config.toml
n_layer = 9
d_model = 128
n_head = 3
n_kv_head = 3
head_dim = 32
d_mlp = 512
vocab_size = 989
activation = "squared_relu"
norm = "rmsnorm"
norm_place = "pre"
norm_eps = 1e-06
positions = "rope"
rope_base = 1020.0
rope_fraction = 0.25
qk_norm = true
attn_scale = 0.177
bias = "none"
tie_embeddings = "early"
parallel_block = false
extras = ["value residuals"]
init = "normal"
init_std_qkv = 0.0577
init_std_o = 0.0
init_std_up = 0.0577
init_std_down = 0.0
optimizer = "adamw"
lr = 0.00316
beta1 = 0.9
beta2 = 0.95
weight_decay = 0.066
lr_head = 0.0074
warmup_steps = 321
schedule = "wsd"
decay_fraction = 0.379
decay_shape = "sqrt"
final_lr_fraction = 0.0
batch_tokens = [8192, 16384, 24576]
seq_len = 384
doc_mask = true
train_tokens = 80840000
steps = 5295
dataset = "wikipedia_en"
Each number is 128 + 32 x the weight over its row's rms, rounded and kept within 0 to 255. Layers, rows and columns count from 0. Numbers have three digits each. The size before them is the row's rms in percent of the matrix's.

# layer 3 MLP up, 512x128, rms 0.215, rows 439-493, columns 0-127
089:143113110133129181091104085157156073169097126131125128075073122100117090089174123196145116123124129106105130139170078091075107167189120110051154100124094093088139075089115105175148134079150142106130162132098089133107116206148115114127138076081182102074104146110119129136117099104128118080120154156135120142121107129071058103091151100115203123110174104212096120150118123119156154116132
098:107112160155122169116132157186174061129145070178170100145152147121106079108171149115134175152138148101188169104211135113077178098115084113116135098144111095170151163162146134126153154138084133144117103120095120112128156170109193130141090193108125131120139108125129114146110115159212110194126115098129164176094132165140168107173127173130154063182137046129070145135123102120161116126145
120:150107153129200153133134097138164116152101105199064201119121170135114136160113083147077126124145142142166109087140114148120127159146094188120044120141133149103102114125130092123147111129150101132072134119011098170134092146147182099148084144125128168117065127088119099114183111177111134109113165131111161166123193156150085139117195084169164115158163117119145180140093149140111114117150
109:120127130119158119131137144130114036120108152096079097147106160063120110119173094093091186115126112130130097103161137155124148085123128121133163087088099082136141112130114108097072108159118158118181134130146115099149158162001208098134117157149139097110120171163115137052087182135116110141128083147191137165090171097137096116115137105127137092115174106155138095108123180070141145151188
090:139138101167129162104104124125126169128102090120129126124117108144075152126133120141191177098074114123124147140100111122156125098113161135059104110155145059134115116117079111145103061128097141098059169112110111113131138129106113020139054150152131070122093109112127086125137133164089156132123137126146160084127168123084107081107154104185177127103174161183117121139124006156125070148116
097:140135102147098112139136114120146135089104149127142166094116139088117131116092128120152150058080117117061073120122133119206190157168199146083082121058138132112108127132122142140163131086112173085122173134109124042134128098139145174132144137141130100113170166141083128121108183120121109114143147111137202144095151172130071157220108179157148146071127099127147106115108076130082119057126
098:154133126049090090087156150107108138164082140133094095130160160116098164097078122144177150108124190151106142116117165078204080020158164124131166122107132134170104149134105106073151102111086144126102147160114137151117093086130123093143093131105123128100094170106150090093157155127119128115154177102105147160178109151075052167111110186162147193101158168172134110113161084118129143147126
098:182050148049140164129164098097164149185083155101168151136119136097132140088138138156106162096107167090122127165124134047110160127130097165140153132118122137086106098116079120103107143138094076147070110114108133095113125122102156099134128082112101176134066136125182120070128186131125119060077167073125172133146128091111125097119123161143114131074183103079113069074121171156125082138126
102:138146185109194104081145118131112116105147139132139084102153099171094141086128035088174185044148115160107057133121104141141085160107127112100078120115102091173207144105075123131172116145129109124096136137126078203148155086146116113182075107115122133151153103172112053134124146126140123144116134161147088121110175173073172116100089120124109118164181153141126128167161103113122139143143
096:117132114091139145149163158081161043166128128086175159168128116125111107126138079118135179057119130113140078110124133114153143106129163128106045120130072126159104108079098153136129094119133197141111149166148158228145082118105127161113083162170188107148118141208104137090130096069127141118133154143166141116138094127105124094184122152139118078129152134127121163099220133111078139105111
102:150129143070144110124146135132099144146125159118151140221170151079092066100148120109111137164089119178139192174185107047174119160138151162141073126087160123150090155163136103151154085116145113119131151082117154148217128139067069111125172175127093132131136156116188132065119168128124129134130167144129179175090149115119182136137089165125131131171119137147126091070135110089130135123176
113:206086155057087143090105056106142104136117085080159123137150120159119124091104122097152127125108183131168076089160106079134111069124075194102130153097114120127177126154141082116069116142121089148119150142150163178147143122095146149127108114166170148072155126151162120173103176110130133101100141176126122195124108110115152101156128211136104127150108109120084177181128155100114169057108
102:117170110089086035125182089111085137176150106136180150091106146064127143073111119119118145125120137145176169170152106120068200170137131110080119132111129144126164112156121146102116160081116131146146176124107125174131087137122142125125131104112086142160141115132163101165078113184109124114130103203134127132190116155156182178093081145099131173142179160193095109135175138085069127100170
111:118125131140100156128155183133129136206090172100068168100112123128101173098157093154119116131131116141090159124115043110178182100197166136106115135097137116064139156111119054134143140091186100129083111174119093103136133140102122144136144058149159116071084160120142059133135166154161122085111166096113170096171087097124070127154188101178108118105101175138125122093105107108124173123114
097:090130134133161131133187036122176102181157129113123127072122166161110169087147076154168152128139167145140109141134156142179160113154186184161124154119125147102122179138086136099106142065153072154095158155117148167166102096123138110128111101117129130153129203147097116053156100147104113088084125076184113156198106139121155147128136111165191111084124175098162080118154101140111076131155
102:139105177060124084057130144169109144180093106171178180220137138105109092144146140058089120152109161130106101160129179103100117129132162163116114163049110095121120139150086094233158159102101101125136094143098147115118110116142081126166145127115149116161133189137167118096155086144183163149117121160131158215137097094121138093128102149092148125125159100154115151125119138142111163129154
105:089110127112167076159131095139123108165106099063103134098162161118127168099153093134108124140133138118108182158165091114157097135154113144123166103133126147125088168116113191156184117109135133161063117128152143157145098105120101121136069142197073124144088140118140104090165121146148143068111143101176109151143089170130152101187163207137173066181110118060114124066198118120053160137128
095:078099069108127116122144094125088159180115099088117093099118175151148129102138170138181173152137119132134115152099067152125176115163163118057112160123131167018186146038086160141121155063149120093168131076116106150084158156135187142151148091075143116118118162139142118099130151167129184147115150157182106096108135089094155088112132112155121130079154139140138122149116172127157152151089
112:170128136099138088123155096152135159094141087093161146138147116126105157088193065089108148097166159133100098202139122109152110159124126135099084111133142099171132094061165112213096125089172144141082170116084093128120132140120095060135144188119127132126076106127146148150114149112141145124096134168144107184151172118134125115158113183126150151167087079178120110086158147112133213054183
106:140166100117125169124162166129141105184155065114174091160115162136115144125131112136141129142129124198147085085121139153130112159133164125123068148116129154157191036155143070105099084141142136170104175152139141130108123147145187044148096165124095118115111154175115127070088120125213123145119089118129131167149070104105157081097129120164134053116126128147121194164095140109100137154192
091:127103117116157117106083067146172145078103180125178085119093133105133192068145108116162145153095124159127116177127140158182156135140155113094085112100089096144201082120094118145185182136132112123155161182108057172100060190074137067172166127131114127124183154128094144074114112092125152134141093098125123127178154096141111147110128164138122125087169088160098166136165168122144085106122
112:161116132069136158094149145132081112118068152109160113154166145133131171141096159148112126143053166143144151079132149121107080101170123110138109083097129132161184147107097130121104092131154182102160126144084106131090118128143165137139045128134110109093153157135161127056043214068161141091091142106136144138136130180169100145170170141097153094092159146145126189079130103157135113054109
094:145110123121132193123209133118127168180144155171138190184176132127104080127118107131116104079155163172102140107104133127135124094185149161113059065096145121095152144146093063123132114164171115172114117071093159103113167213122130156107129139154073110150125166167150109092063145116120134133115081110126139151082105146156120124176171099122101169141153077162151108113114195098171084128108
098:152139146112135134125116145154115174156104103142149124152045117086089156121125115076114191110055121177133078141127149099072139076203122168069027166125130143101136114168120104129128168124125152101066166108115138106134139151142181131119108174104163168137129122159122139163104145142145139121142145097143120145127151145058107113169154114205097121128178186177085145105150172095105060146116
103:148118085073150108101096103105114156154199140063061088088121179121144111111156136113167170110147118155144107148114113146140145120112111139148091125131045074161105120126109147149107125083101082129147228066112111155119103107133137141154073160122161100043113231170127092155146117121162150164123118143120108115130088125141157152131107163133118115079127185147133130179182099090142112132171
102:134141098132121151103181111104113155171149152152096094073178181117102096104144082140137112153129143117099118125169140105174118129174137173075155187129171176111117120099082139126135103093162106134099157130107123148154119183154154098132108075099103117108131186158137137096127156075111190118010115187108154138126090162137128115118137184133161145172082187095119139079109061082129097070137
100:132077107122127123070082168139123097153107079151108202148152186161106167077163076167073105158122169111117136163113115136208174135152188179070145138158106096129149146102139088118164145153092134151080094130097137164160122105122122159114086139131202180134147183094093126116139145173120126129085142125136122112144146106145133092127142124123093163140137120122107168128093170055064206114162
099:094173115102137119093118084149165073101123105122093127127118152094125086129124117077166170147131156099174173119155110088146130085107122140152066069134147120207117170067107152067178168185098107157091056136147143220074165111136148134130086117135094130070126120133141133150110199158132116123093115116137183114145163121093163152150174156112105108161125150182095100132133126071173130155118
081:108099128108161080145166099151089083180170112096065197126149142164133162104127106124136109132129185088175128114148159143111108103136104112129149135165163094146129064117160072141129104133107118223160121129103129132107146160121112155142077132123166083088124178107110167113112173124147111115046039108140122158148156071184170109178140144131173144103124100135116173078091116101158126068164
096:089144136130121025094194168100155161185126112109139135141137122063087131145097112106189145126100167143126144096153121142078115129135130138093112131132118116098112134115109129109097111062144128146150118189129117144098110162128114064133152100077196080134115204149164147102099114125182124110116156088121156196109100167109088153124140128158099130104171076136146178171163132067041161134160
098:130107154112140176144164147173119126134109135152120191131125142153130083153103137141142173147136115148157118095111141121081142127203106200134136127106106102165094129187161135096097133126173134174171095101093153109082083155126126131141143136143117146097135106086181112133167104166134147132067080041123163166129124157127058165177176132234174091101154072174083111119093133163158118147165
091:202115126110154073094077149133128142189152158181118133154142152114138078122132129168105101096095114149170126065112148175167128136138118145164023086130118150166129171074100137089101094164136100113098140105160137092082077127079162102119134191125168119104146115171129069097081118136130112126107113164120150142120126083108101139147138133159168136084154172173072134096066159063121118120183
103:180166130121141078108117073146129123117150087162141115105124108137110072146190068122145171127133134103144098148127108121187134165139135142153132150086110041149114121109086146204100129120079091245146125107094105126155103109121184122156115179111143088135109177084100095065125157123119156084118131119126121113148179229161151169145123160112142139140111125145086163106173187128135124134126
083:162131155133110078109139108115129131097161111165162111110142125144104182096210138135177123106139157171159113140162139115158101039116128118152104171077111149114128150165126047147142064048121110142094100159119117210136195093133108141115154127097132143149156185164141119160058160176129145087126083149122126125105110174096106094160140114142106153173073175147112104119169150148189091153140
104:097150146125175083105155082151155124126155054191109149110144167109125076134109080089169151030107132115130142087109134170126118104181112160148092109115143127165100075116080119108118089189068110189085164137145109118076109154119127080142158108143077118110123150109098123111118131141109111074135093201167111083095167116187138136121109141120195101093167154109108185086154132108142163152127
102:107164093101079128150078089143121103135105139068124136123076154143105200090174141103126175151121183148137159116127114145163180132091139175092140138096054093179122084147079116190131088119140146154102182176112137111184122132069123113134066124126190171094135125096126115074103112100127175134133141159147165114127104178058103161121099076132128113181108163088097127164165128099120083124099
099:171116119078107155094182087191197141140112158127108111126060122094107114139133117119134147148122144153116113096153134112092104121164174126125113134118165138172115185088171157145199170098129124151057088154055045174131121167126172126116120168123150100150152088125091106142089138210150119153112080118169123110070145110169172162137139121129113126136106160157066138123200112151072122120103
104:130146146118166129122152095107127097182146162084114096144108125042108165112156084073136165097098088135076149078132095119107062135153119146140084169097122125138131188107091175120112168139053130155157129080131103113104125117124162097170083114164104180149120098144140120151120133186136132059116117167130110088105140135106155136156121083160172110183222116186141127051097099153093100112142
103:118127146116162139145145148095185123134167137073131101073113137133106124101112132116159142039137181101090108085126110134197061143133121185100126156098105100135154103063132148130166141122121142116143120124111121123225135140112177070126151118102129147094112133151086056149159096112137096127103082119204114179189135108107158176092166133174163124075135204155155121135172095140105131164162
103:147121100136111093125157139164125131073164132079082127123125163096108175160100134139111169092088167166114125132096136127122113119212126182144182080121172086144151056058152106147134137111139106131132169164164069121121104126129095147140119169167098173091151135139082124133125149060163101133148105105110095140161138173119190103092124152216141101121093090220123117097109145078170115095162
098:103100137055097135133116124138134153092017125157122164131174137091124131124087116118117119153103101139093089125108074158130122104143080111111108101057153177149115107095096151147105145118121125115064200040078149116160132208145136118166077162179066181116119181161137129106139176165127134126168148128174130138093111120097128175125121116143142134081141089118145114080182135138095098093131
102:153138161122178106120102078113119112141120117157071211146135120108115101136198108137053161128071108100099146157109128121079092124125155168125100118108104088147149109128120107186114129138151173127156100141076114121144151167128126153118129172110141072106094193084142103108100100135141135090093168122179124218103110139141120090124224107128153062101059197121109162119107151112142126075110
106:116119090087138165113061135137088137172113138073129133213086155111113125055183128153121157129126109092136138137142104141132187158138140177151106177142128147132212144147111044100140091152200147085084163121123059115130140143028161128169111161096130175117092144106086096144149098146084150147136180101172120138130132125110134142106165173142111142096126124157074121118122166087144127130153
098:100099151128178112143147135184158081124170067123127120182129127093108159142177109153144099142130175127157130106097123094151093114141132137120097189125143103166126064128140100103122124094098163152120116132144071129130182189153151090167092084159102056082124077079144141144150135101113183131120127136154170168131128124083159074175127182149095136147217086147070110149168149060097082145149
103:148128145102127148113120083178165066122069146135109122086075155090095117132145132165111125130089120173214136080136089161121082094134104148095069093147074155137143143115086129078125105082124162146137091203118059173087125148124125088142082080148112142141133079113207094124089145140122126092092116176127160088169085092132102161128137107117156136198162178109136154082116126161137168141121
098:202116118087102142130165071117109116158101101119076147102130159122083099072174087104178144104088148150079131125106075098138125134124093121124158080145148071137084114105143084139117079075171079182102160122124175114054112121123123097146061117117138135146039132108088115146134096124112128157147102197119124183135185138048086168103146120154168124109106122123108133132112078146101169143122
095:101155145150141136137194074110144095135060096135204134173122136085117136084149126146124157092103091176120129120098141033125065094108103141130133127121138140125160143058097146146145163153174174151111069072146112104123127141075146101106119113080097149073109086114163102122143160142172129091099123136124140192073133178133170095188108111153131091088138084101092081148151134121098094111185
077:170088152075130081096120068155077088159095065153113147148084145099107164095175114099135113104142137105114094148128099108163134111141164198045062100118119122127139086092106155125114114150123162123144161079134133109139100184115184083113072089124109103113042162192133081123122171083116172108120102136188134102138117131100095157152134153144184143102105147114090139133098154077168114098114
120:126111146130127115101112088133181089121082160173143135133074132131116108134082095108075170132073111087115134082114072098112125111186109143098104101057134115147127112088123156156102136155068078100162095105123128108182119135148115061152073131181087074114122110164096116183137150080157134139159079114170163188101133139055140108144152138144197121104112143142097098045116139106094180099117
104:171131107102126169106168121139201156196145119093136211115139124178126125122120114183096127111082115109204106132174057126144157150134159145105116118141145136104150070063096088111197181085117088106127152139128097134132144145133121115179106149142099103117105182152104044143168136157101134130106137153100127125139100120165199102145130099172141122150074184146146148135064108137109143059117
097:156180174099128087152174078107156136090111095095141158131158166158098073127128103087112132125124163160121161097099137164094183140109142147137115121127151074093144089152139168162101063076124122127136179145072110142167114180129169129139079173124086091096159156153131122124049211057096115155108113125204145103128109136151150146143134128139135096141138158192137193105101176088161090115118
095:133142137109097079105093179160124143154157103147138129109128133104132150134132111060116176176116164149078135102114045131162126119163095128133102160084152087149094120114083097164124157185143109127166168080129141148173162132079093066130148166113121165141131083161111097110175090133118126129145112188123165174082133098042181092108079125145122111137112106155136163109118193046126124048122
091:152031065045084132090092131133110100115094105145166150162105118142138077144088139163113148099155125168127118156107157146125141122145091153143114168067111050071132175105098181145102123165127094177107083084146086162149089116128145071138083182137171143078141182126154080090136085110119145132153134132155163182091152123111162125155040150112150126152126127170117145138147120131131109108112
107:106140151096132089117094134136115091129147152188093122188108137135107110058212136095096180123119137107124062148136050093155052149133158168152130118100178106154114070150108084087144169103130123116121139070151157112154138148101136099095122122111140162183139138176164153130058171080123154074119140196145149085133079131101145122125067103137170111146150087157156134101174104130106115120176
107:124140093135126077083136152166089153112104111129148164111060133133144206021122083127125120131109124143138116125132130113172105138152141173128143152146137148109200152129084110173127124186091156113199094133100110180101192206082105139114097146140135154066110178107138110159140112178158106103125156110125155135192093187147115195145156140093177149140156155128132147124138178087128133080125
# layer 3 MLP down (transposed), 512x128, rms 0.202, rows 439-492, columns 0-127
091:132129153170103072211147037113131135067131111189132110094174130139161111164139118195145136158122098132100094144155113178105147138120094148122166178147160135085177082107132186119145158092126123119174125092152147178156159159119134074116128087137120106118146102161138141109133079147118057103152087134064152101154189088132141161118152140143083149118141166156150144197117114161085146120057
100:088175145162155126156116116111133173151129116103089094117127118136079158129062115188167094173106127113186164120129102125135183145193131097140112127110134124124147132158085116172066094125065112110110109194085171091030107155134137127124142162049146136125107188170114148106095064134140150136156133101170154203095119112147174133118140190107165105160104119110146152105151106153139070115099
111:135168163115097143124072101143109133163165146127103133139193173129086108193054113174135128142087147042175089070140106120123159156136117105110092068132143109156120105080130182102112092103170119116153102150150184193109125068137196155151144101108121086113096118147183129129123140101117178146181132169152139123169081099124154138138155170130182168126106068108084118147138121086102105127085
100:173153145105142137146182173186134152081171158154101133137114106126227127119111162122087147145133083110129186124134181087123123167145151078122140117139091090198167070168131143146134092145087165119147121136244147132124123121149125138041162090132159073116103129123110169172148184124141098156139121153117102141145135093132191092141164119148086116101121142113109122093148100118103173133188
099:123098125109091130129044111140135131112127095075100098155093103092092153018137115189131169125153098139148160111134149128131153146129086119126141113117099099113164113154153091105145096074106114135095195110118181197070149134052145112066150098156141132173110144187086095134117136206092151113151124130157131095159141109124073136141143103166119138146166103182143151073177088173151136118123
099:157140096152102171121166080102112157188172148152117150131192128117172142153159100104126103141100082117124132086137108144211140112095172154110114087100191156134107124162170117103199127122178182068127097173179151077135154135148160167146141105101118119102136124078139121145170128106158127168139113118158146100135165152143102129094209136103173053121139134057150126093141099118153153082062
100:138126090082130107124123109055140134138155144067106152101110118116098121101168116161166173096134132135169112140118106095100143191093094110134152153140069205078097118128165181157155118092106118104100124121217117168148121145201129179082122125081165141103138127153116127202140163128141107149104115167149114142091134086148145129096255080117114088114147137094159089118138138120173153122116
100:133111132113099182137147126117109169133116181125124116118083093114135157191138128072122109132124068173067107121108099092082104148071125123156136119056135161097051173152077146094120118111109158123134155125138157117144169099104114110156120158128146183179078147152105121153104105157123069128139125064008112142078173086157131102109149119116121181095144080114105152100100137117149097062100
102:059118104141103146167133125099128112150138123163123054093148066134068147164085128133131042073100144108145155093141090136129097119142102109113124104126167126124174164133146104086138133105134153148124134132128077150125137142120113136190158074101122049168164165165094156141101069178115122127117073087124076126115114136104103127144169097143084123172078124132181093167181037110098084162100
096:126112121134107167108143108147083157179121141092152185141120000123137145144172074061082105111112058107141160067095153156124107185077166125164122095146109114147074154087094078134115101142102170103104124155207152118140107133158123153083148126096163091046132168098135137141154161131135124161132097150090078145151137090129131152117126126068131110152134117087157123111121099139104144175133
100:169136089142160107141163137050105198165114146123111110165127063129172139077100111129095113166082108155139137168120146128111118091092111210131119141090114184177073161133127116137114113131168152104155133074135148134160106164072150129120162117119148140080110158102139137158133147156120135183120130148063094091141139150150114153035174097097126108068149143094120156152140111092125040087182
104:152110144145124123117087107099115122096162167093111160170180103117166161128092107125192078095143119108137073168124073088143128149211075129145140120105150183159132114139131097152103154145153136162093118107137182121121148125106187146039136158141157134119149138160116154126180103106113119141098080143086102143084143092148056142159069156147157131095093064031125070121113120109179157148115
099:133063119147105104114129136153160163175121218135129118115068110108160051153117120134166103092100108124116136086116138151125160122092108121106124078112121123109115156150126125079147124118109120109176152107162155095134179076132084157133071130147108059150120086097159106106165108190126115165153146135047154137157079186219127120137117173123160207120147133115099092060172106113116096155117
111:131128058096131141099093120114162138049147140108155170152121128144122149143089077136117150128143145121176146106133132121134093140156154113139176142132100083107166152158139168114179128086163113129109140083141150111153199194168119054104132115098113161099082092060113081117129093093148164117210079115118131134132117050140125086114135133166116165203128089124183133196155147184137146164093
098:151066185112119112112212091100143160121125174189132127091171156181194120101115118153168136099098159167169083139084095148114125168178124120137137113157096187168155169137103176171076088178117137109139113057180118030084141120118119110086140162126126067140132105168155101110131147128124097157141150086080110097178099139131149152135148144100131137117155123146116141091142085139147095145164
105:056157108109189099079141116125163134144171139159130092144149129160117202115095150159136110132112086135129132144104086116175136135044134185144148129051101127189081180135154106127094124106136044116129120084102155099177159137134121209097173130070174131110064113130118137152140140135175163160113109135109181086095132110158167089059093116108142145130126131114144152105149102121161098164139
104:039108131121098097156166150120104147186104099162113123143177160127166128115138107182137087146161120117174168144159085146142125183114096147184102161122155125160129129183175149122202127142076161133151115115065076080197121144134073133073157155137081133133076152109154129165127102127153145159093186098162118107111126171107112141156151157138152198090124128089160110091093066113092122129091
098:155100174139079076140107099135144156114114118064157139152129098128207119117110151115125160149160158136116132195188104113077136080118136092111074178137141128164155123078122136134093127159156117101140145089136133171128095126165143081105118071121110067157140109097102155126217208127108136116121121130127118141189184132152118110103121136100105164114180060134144073196099164143137150133049
108:135114148122137124120127113143174129051104169197128125165156126119164170077087111092106124105151117164093169142102139127171143155134103105175165139094152146167138129164112167152107157163197133116116083113137187199121121183143109101077105133095139114078131077153097122151070135171150063131176108186116193105143119146170082114122132114090141047139082108064095121116152144095084122132098
093:108133106139110200113142143129128126150139097133138116087115166150130133118112197144108132091166131106124144094086223130182132192080133081176107114163158052137127079183160108156193173168111119129107123111132154133120139173144115097134112118100113098099161068108064175120110075153136178144114126154088082096121088121088104102088169180085120163120127116158070092167139163088097152147162
095:138109079240080154137096142112066127064121113105123124071141154087105173127164103132093149169184142135129125144119125149109172119091124101122131146079103167126061128131136092126097134082145190128196153188125089137138165175104153111138122110130128188147130109127053117136131117142139135108099135124158091081148090155124058116172102147138150136129175186156104102145129110163111065151062
109:129140135084091164101073100083116147169166100090098107125154111127095182165088090130147051117108142139133136143129113127096116134157132162084173110175112138143152154057070115105159156161095080147147121135131114142117172209149114155153122148067114200123133122132095094166132163129096180144193164060108106132107103107197144117159152144059159127116119067146111098102110130172149129148190
098:159164109163115149139142077083104121079160104092175077198177131140162122164127167101123111113122078080133144160081074194110092127134113067178098138093150117152158122139166143099166170205153159134103099136113074120063102107137097099103093172141130121167169142085106113127144189095091101126128120120138075084111179142134149130169122164126112198110112095111174188119107111152137117122088
098:136098131142137064133152110122160130145167073163121160136145077137147115116132116130136180103187078174209104123155137136151133117156112157133044121163147144094155127121138150126134121029119099136139157110161151169080105101158169097051129122128118041204111147131046089151164161112193132155088117155136087116058087128113125167137146142147125127146137119141111138137169129124175087125128
103:139096160139103098176100122121161125115138134139085139094110099215128102130122102154185108166120108078124150150082085225167131169159071115176109159147115106108128122133186098136153140158124032145123083125115105121173133120217107097148134091166116106160136119147089143168134133173089126104146146128138114099162121190120106144098050142108107087077126110158160098166154144170073115140129
103:064094090099102081120147125099151120115103146108096168049081154159129118130141089096095098198125160115107171181158146169142149150091125123137089070081053130168213132096079148117131143084087133125101113110135159181188133078081109112142137093163145107106133061116118083173123097140130137152126176116139041137137134125164161135167125111136113132094138179116136167109135122137145088105170
103:087072145112157120118128151115121137099108141081117169154159092181203205136113086156148157208110111152137083169104136128150161157153091142135168205132114193143102145158176081147185105150133116103115081122130138154107118143152140142148169114099114093150127169105165145145135104088061097088120112185106107084113175081163163169127091126133107202113170084110115150118101137174144089140095
097:100161094128156124138153144124110061134121105110088138103139084146237090124141182123116145185168122092162136152145062060089141140104158105174101160071154119115127105084149105135175128129109139162158111150161161120142114125156095124077172107118130103132146148090129241159109168124156070163174158189164153147164133129103086179125155104108104151164124142119093125154161100097097103157147
092:142143117106149086136102131137134184171162074119102149093195093128207176103121123144102133110146117099131151137122145126126142149104101086135133115106112101186122066177097115125138125148084131110131126165148129136153103090162086106044118102100158076119139144089114131173139162166083052115142105118156080091140173083140137114153180166147148130117159073139074218134059127175102153188143
096:135132128056118134129129161167122107127158101162075162088146067129161085111177099166133087152098082159172110122104178117114098136126088119128152064127125100141113133138139162096118140132103104114146152145208132069146117074097117116126102125141148092108141133074147064149101172165165087189120198201119121129089151101079175125140088126144161091118101137133118067157171043120149171110103
101:132100136114149222151092159088108106151102175114100144102127145130134074092155219104133129108095096157143116127119052138140166169142131133124112098091088104067137137103112114136054128170203126134103108113112095058180106116091104151116153140156059099114141153158102151175175121115133138111104165126109045114110126153116158131135162116124122119083172057138132109141109109194086111167137
096:088176054151161110155094169142151159087112155158163127084184137136207100151093083178161126084179144121156095130074164183153162169129111103131183091160177094087135131107151164153145160081146092132143104100162154159105142102180098082143092138139128161078120146158191118127127093135142103166187109137120178163128146092176173157128155118111127121143121134113085098200101104149134093114134
103:142123098194113112156142139080083164187126146108152103126110127158152120119137116161175063149141097106108128195123095113105161177123126141125140130111092119183165138117191083146094169071173179090134134149103117121086107150143138096158097164126135144191182152165147131053121181085152131094153175066027143107141193136126162105115153121124103149106131134156141113098076152156131161105085
085:074108159124107143139152122152102175131150137120105159132157067117227126173149155130138161175143161134128159126099185136112148147124151130196122093100215140163185126167131092133146141128161158093237155105111113131152153163182123085116145123148114115154157137144172140127165137108106091095110120162069156169070096113130115091116167152125105118108145126097075096124105142182063102157071
102:066169165095180166130114109090095150111127138151140161152176120192118132159138112171189133135171141121151133123052174166136111144180159140173183121183083144114111164129175109134135122090103156122115129124084150130110156104162121072129119087124117163049107125147104106167108175098093080137170141126113163121150171030183148135132139127146158174141097126138168152161123094173139091197145
103:115079152107097122094100104066090114066176122138203126139140109120114131155163090196179161138137098084152118104088145111126121171120091104182127103158114189171123083139164128147125153146181130109084113141140108094144136076131208095123111108156105143145110105108113123113106159131111171106139184156123157046133100159164100090152118172088081124176079122129124215125116125186158131169156
095:117181144117122142114158122140140125123173130134092108161145123132160125104132165144112068160121029107130096104171155117098144143175091061177152111118149181170086124127135174149077091096087091181182104186139146102139140073124110101134149164123154116116129111091179151107125107146135082080151082100153154121069137099124126079101131118065136083189132162100122137137178096102121060193080
105:062109171085136148132163141130098118129123120152157134099167116124135151127151085126131112096125147081064115130102115144103156115178102104178159105158169106143132129093147191105123104176099121189123069127142112115146115090232112153155102140098127115069099106111119100137104083094089109157136223121133128122129132160097109170105058119153048121163140149105186061075148079131083147122146
104:148119082187159174140150125087130173132141129169114114145157079197103183138086143115140177119131158088173079087100135108135094121154140147079095204070130159120125202154131146167144138071112076091058162077134130153073116122110116097141106140114134120168139133159078127135126156117158118098124190175167130077126146059121106126084129134108183155135148100121142131158125166082103111173176
108:146124072116127171060094118126113115137142134089134124138148096099086163136093159143098123126146131134154153073064075153113076175167048135170119182174138112160154123133138129147152122146160128109170155160083079137138140158135147138088078053109108181156108089110051126159129188125107122115129079148174134107180097164174150102088102093105077133129072118129130168077122164076168154135103
099:208147139160141110125150127121120126166136163115078123164147101154228145090127104076151151132157133100143183132126140124128144126202073127147129142180169140146098097169164109118178100200135150127128103118139167129111126152141183110121147155105150098151171180162126130175178130098116108143086136170060045135081132123128166107143069146148129138098133147112099176099119196126156122053098
102:152098114098119143152123104127143149149116081119071149142109113143148152086173129146142140132141093094073123164099096100114122166113171113148111143126146157110150145154154131155106170087107204133093165176109160146140098129102083137078094129109122158212045165188102151149124192127143147149114117158097142096139101156113085085124220133148116185131158093072131061158156123149099118125032
107:150163091158079160142086169104177166161097118124172130147123148129155115128082137129133091134146091139145081085081084196091132118145122149160150152164178150167131195137115114148102135155162113129125066147160095104126142174167148136202114178084047097138140165114130125171129048104148078200147152141120105125145140147156165148069118105097087156087045132122126136154135162145147117158106
099:101107177134153079184049163153094104151102123100113148125104056157146157143161101144131144160080110144181138160144113101134083151109057111172062134110137156105095153113168108142110127144085159157174073123205129108152165155158088056124140086103108098131110133135066122195122094108153075164170164161176133133111125175130125099158108160127071173134147168120103138106152093127102105122137
102:160093117108151138121118123109142179139149176055165147134161044133088131115051119152094151101122075109163090101149166125120077149117161121136161131155080191114092145116190076182068121180158106078137158165159131136165141144115151139132112110099140069135151111143115140145109105162117122157151106109134172074170129086116137093119137141150135104207149113093131164108124091135163064150215
099:080058178123113211053125154093118062125101097151062113129124082122130111141153120163142163171105195129122054146127181105127150145096161090129205096175132126101093150112131123202140112085128116097149142116178110179103126125087123116109119132181158151134162083129114094120117106142168143132130178101117128139112162131161087159069100157142165119085151151201152134099083147129139135137132
097:178119126147123147170136175058119100084109139127130098125158122159168149112129165159140131164092118134133138121046159095096109122151064066101141133197181118102159122139127145142177149184108147145088099104171117108173148134080185190100165111091140155139125102126149146116147098152114089206117185156125146143116146107104201096015156111149119140087110114160137093091130165147127119118141
073:155127115185148150096135071137062133166079081116129207107154166152116132105130140144138134095162058086142126166131158058092097187110130116135144115133132120135103088121125107120104202186186125104109123096121115085162087153131196116108087131152071103139101098121065084168115131077145095131135100150075114130121120149118103090119109142129060152134153128163123135121160200077117093190149
118:158176067124131106172153125148120105124123100113023118159145133175008146097135182164089103115106203123106140135141100109116133109128113088121144135133111103154096104102146113090073145118179132109190100150112132158152178076099187148151147150123150124182123124169069118098114124139084177133124078141074117150116123140131101152166163181129117091164133157113184105125174142173162110140124
109:143086154143119111109110171075119119191116170148083125094141122125020161080149082123149157121107136146170147083113118135173187083100183135165096115130078123129132115162157081123117110144154120181129102139102091171126161137089131054153119117103176179135107137180093150122118181154154161162115181125147119070098132144119140127109158126047165140132158131105135090139150110144111090199191
099:118145115122119125105167109123175165130154142131080137149176090096176098134068112126087108090120145097115112110073157144154130169091046126150138172134161144113050094105130132152123117141107140106140082191113105082113151107185167172071115162061131148160140170149049124168155152076111108097117136202172065139121159132124088135134139127113143131107068167135126152070123105085119127128062
100:120123142152130158117046185115107108074131129105116116078099066117087141164122135117128124159120114142178185073148123137126143075151119184094187122153088092133189192150098127107078106085163156086180149158100125050138157128115083175090101082122145126110153074093116095117107109142135099122133048120118150092162057157113170104124097114126164167142055146139138146130104133130142158133104
094:140137093079157109114171131121111114064117112123107145119103130168174113145100181092110159116207107149138133097084109163150121137122120174148210115131153135090149125129131163177151155118164034137174113048170061155148149133139148102127108125135124187146149147062111114064123138084129125177104138101106160094070122090199140132098132153100183118183091138149160127138121131136137146197120
107:129160195126097153128120177149167105113135191109154137138139198123103130158180140157153114178091135116149057152088060108093126173182119134127216099075127183091114115126145153116147118116146110161140158115091128159124130104124156117078124135117095131134088156117102174130136203102125131160111082156096105109142139119130055050063080109089174165155127097105144116125156179107093101095115